Each number is 200 + 20 x the weight over the matrix's rms, rounded and kept within 0 to 999. Layers, rows and columns count from 0.

# layer 3 MLP down, 96x192, rms 0.236, rows 64-95, columns 0-47
180,176,213,206,183,187,206,173,215,199,191,174,231,191,203,182,218,198,204,175,170,200,202,230,209,230,219,180,217,166,222,211,206,217,197,201,192,178,169,220,197,224,183,232,196,226,180,231
206,213,174,193,202,217,198,214,200,215,151,198,186,196,186,219,234,225,204,223,205,195,214,201,208,185,197,206,216,213,202,222,169,201,192,190,181,171,206,231,193,226,246,167,182,194,200,206
206,175,210,247,233,188,218,208,201,200,192,227,229,186,223,182,205,208,211,189,214,180,192,179,180,209,219,219,205,236,234,182,159,223,219,204,241,180,148,214,206,199,235,189,198,205,199,181
205,205,206,190,199,194,176,158,222,202,185,184,220,204,183,205,227,212,197,194,168,183,198,178,198,199,195,189,194,184,195,238,199,203,209,223,179,201,188,204,218,229,171,187,190,210,200,205
196,156,194,166,200,179,190,179,227,187,224,227,191,176,214,249,186,189,197,155,225,216,179,171,183,207,208,217,195,214,188,197,215,193,226,224,198,166,204,224,194,224,203,153,206,165,171,199
194,193,209,242,199,161,237,214,213,179,218,218,199,206,208,201,214,233,224,170,211,183,232,209,202,208,242,194,210,190,196,198,189,176,222,173,205,212,221,203,209,195,235,234,162,212,178,213
206,210,238,184,226,176,203,166,183,203,220,192,208,235,173,201,203,205,175,185,174,210,225,189,205,193,209,199,246,231,191,220,195,221,211,202,149,189,179,191,219,203,173,184,171,183,214,222
204,185,202,206,212,197,230,212,225,195,193,187,184,192,183,157,196,209,199,214,193,216,173,212,143,229,209,223,195,192,215,174,201,215,215,191,174,220,201,242,194,190,203,199,161,192,197,213
175,215,218,237,185,204,240,191,233,190,213,207,218,176,194,214,174,204,209,200,211,194,209,183,177,187,181,198,198,198,170,190,202,186,227,223,215,202,197,196,154,198,173,226,197,200,192,198
203,193,177,152,171,204,183,190,168,204,187,172,192,171,191,191,194,175,176,202,174,212,197,231,186,208,190,206,210,206,215,224,193,173,227,219,164,184,197,199,225,200,205,190,206,200,189,186
182,210,206,185,159,201,216,233,156,192,169,177,212,207,190,220,211,216,203,194,221,198,174,201,197,229,233,183,215,185,190,203,187,210,197,186,202,203,188,194,197,214,185,202,180,191,230,232
205,161,217,197,216,206,252,176,199,169,176,191,195,236,193,164,182,175,201,191,164,203,192,182,211,177,217,235,212,184,203,200,201,226,166,203,198,180,176,196,160,166,228,169,178,176,208,186
201,214,187,207,205,185,225,206,218,194,224,209,143,215,189,187,208,179,211,212,218,191,196,181,226,201,176,224,222,149,193,218,205,145,196,184,204,193,166,194,245,219,192,195,204,218,182,176
193,168,208,198,190,189,199,174,174,190,217,172,183,179,239,205,173,201,232,204,202,220,213,200,226,153,217,209,209,228,212,199,196,199,217,196,188,192,179,226,191,239,212,186,204,231,206,182
219,218,210,188,181,211,209,230,195,209,207,193,190,216,188,228,217,213,192,211,186,215,197,205,225,199,216,215,208,254,197,157,204,188,240,206,228,214,208,178,233,212,210,214,198,202,208,169
190,232,227,178,212,204,196,223,188,189,202,183,203,167,174,167,233,194,172,228,176,223,184,212,183,219,215,180,199,202,206,184,177,189,188,199,233,188,199,211,165,176,195,211,190,180,187,249
216,211,196,193,205,186,210,205,209,202,192,230,207,209,219,201,188,209,186,196,173,228,201,198,207,176,177,193,198,220,234,198,219,207,219,181,201,191,221,212,191,201,221,194,190,238,197,163
213,204,188,184,188,177,243,192,211,192,208,174,182,210,189,239,201,211,186,182,225,172,231,187,199,207,183,201,203,203,186,213,200,197,146,191,215,186,209,185,193,200,211,185,174,189,156,173
187,214,180,158,222,180,219,177,206,216,178,206,208,215,213,178,168,194,185,166,170,222,194,229,188,212,219,192,196,181,212,218,185,206,187,208,206,195,157,187,202,192,200,230,204,209,181,196
192,223,197,216,212,197,204,188,215,217,197,231,205,206,214,191,219,186,197,212,200,200,193,164,168,201,193,212,200,209,234,206,195,197,197,186,178,212,227,191,218,175,184,203,215,250,174,217
213,194,200,174,170,227,203,201,192,195,196,217,186,180,224,193,196,198,209,218,226,209,213,238,234,188,207,181,223,177,196,206,191,194,198,210,200,166,206,236,234,197,195,192,230,209,199,190
218,198,223,201,215,220,250,212,169,192,199,239,183,167,218,196,194,180,187,174,195,199,209,201,215,178,182,211,189,158,220,200,210,197,193,187,184,197,216,235,207,205,221,195,199,181,223,180
197,220,227,191,145,219,214,209,203,195,220,223,221,252,192,201,200,165,153,217,195,195,187,212,184,220,209,198,194,202,195,213,243,212,223,176,198,213,189,194,214,189,196,222,192,200,254,174
206,189,203,204,207,200,211,200,178,189,216,220,198,247,210,201,207,220,184,215,211,213,188,167,218,191,209,196,190,201,220,183,192,221,224,233,193,198,182,204,181,186,190,190,191,213,179,200
221,225,178,237,238,196,180,203,204,219,213,185,190,191,137,226,186,203,199,184,221,187,186,219,188,171,207,171,209,184,199,157,218,161,207,194,229,166,224,159,194,185,218,231,137,186,220,213
222,198,187,231,198,216,216,196,204,230,227,200,219,165,173,260,193,227,222,205,180,203,224,166,222,194,203,181,181,209,193,202,219,191,180,220,226,235,197,167,206,208,207,213,165,180,209,210
217,192,207,202,207,196,161,190,219,186,192,226,187,206,172,251,187,235,223,210,212,210,211,237,214,205,183,211,192,187,173,175,194,220,219,207,179,187,214,206,215,190,209,181,246,212,168,211
155,182,193,193,203,224,188,225,215,232,197,211,183,199,221,206,199,149,225,256,193,236,206,184,233,168,181,210,178,160,217,216,249,240,230,220,244,215,247,214,216,184,179,184,189,186,166,206
193,169,184,188,213,195,195,209,181,202,197,196,177,224,200,214,197,189,202,224,203,219,210,201,227,199,189,183,198,260,192,179,200,193,192,181,218,209,187,200,208,195,198,175,210,217,207,183
181,193,208,225,185,175,208,188,185,182,220,178,217,177,180,221,208,185,247,219,202,191,210,197,167,201,194,217,156,207,221,229,168,185,220,178,203,204,192,175,218,201,206,239,235,183,239,188
208,200,196,208,191,190,203,203,236,197,224,209,204,152,207,192,183,201,237,199,175,176,201,190,192,220,202,176,212,201,188,191,181,198,173,179,234,205,204,185,199,205,204,231,189,207,219,218
183,211,211,200,223,207,210,224,205,204,193,215,200,165,218,150,180,210,175,218,184,226,181,219,179,210,202,167,175,157,223,224,253,206,202,177,191,185,194,192,237,179,190,240,195,194,207,184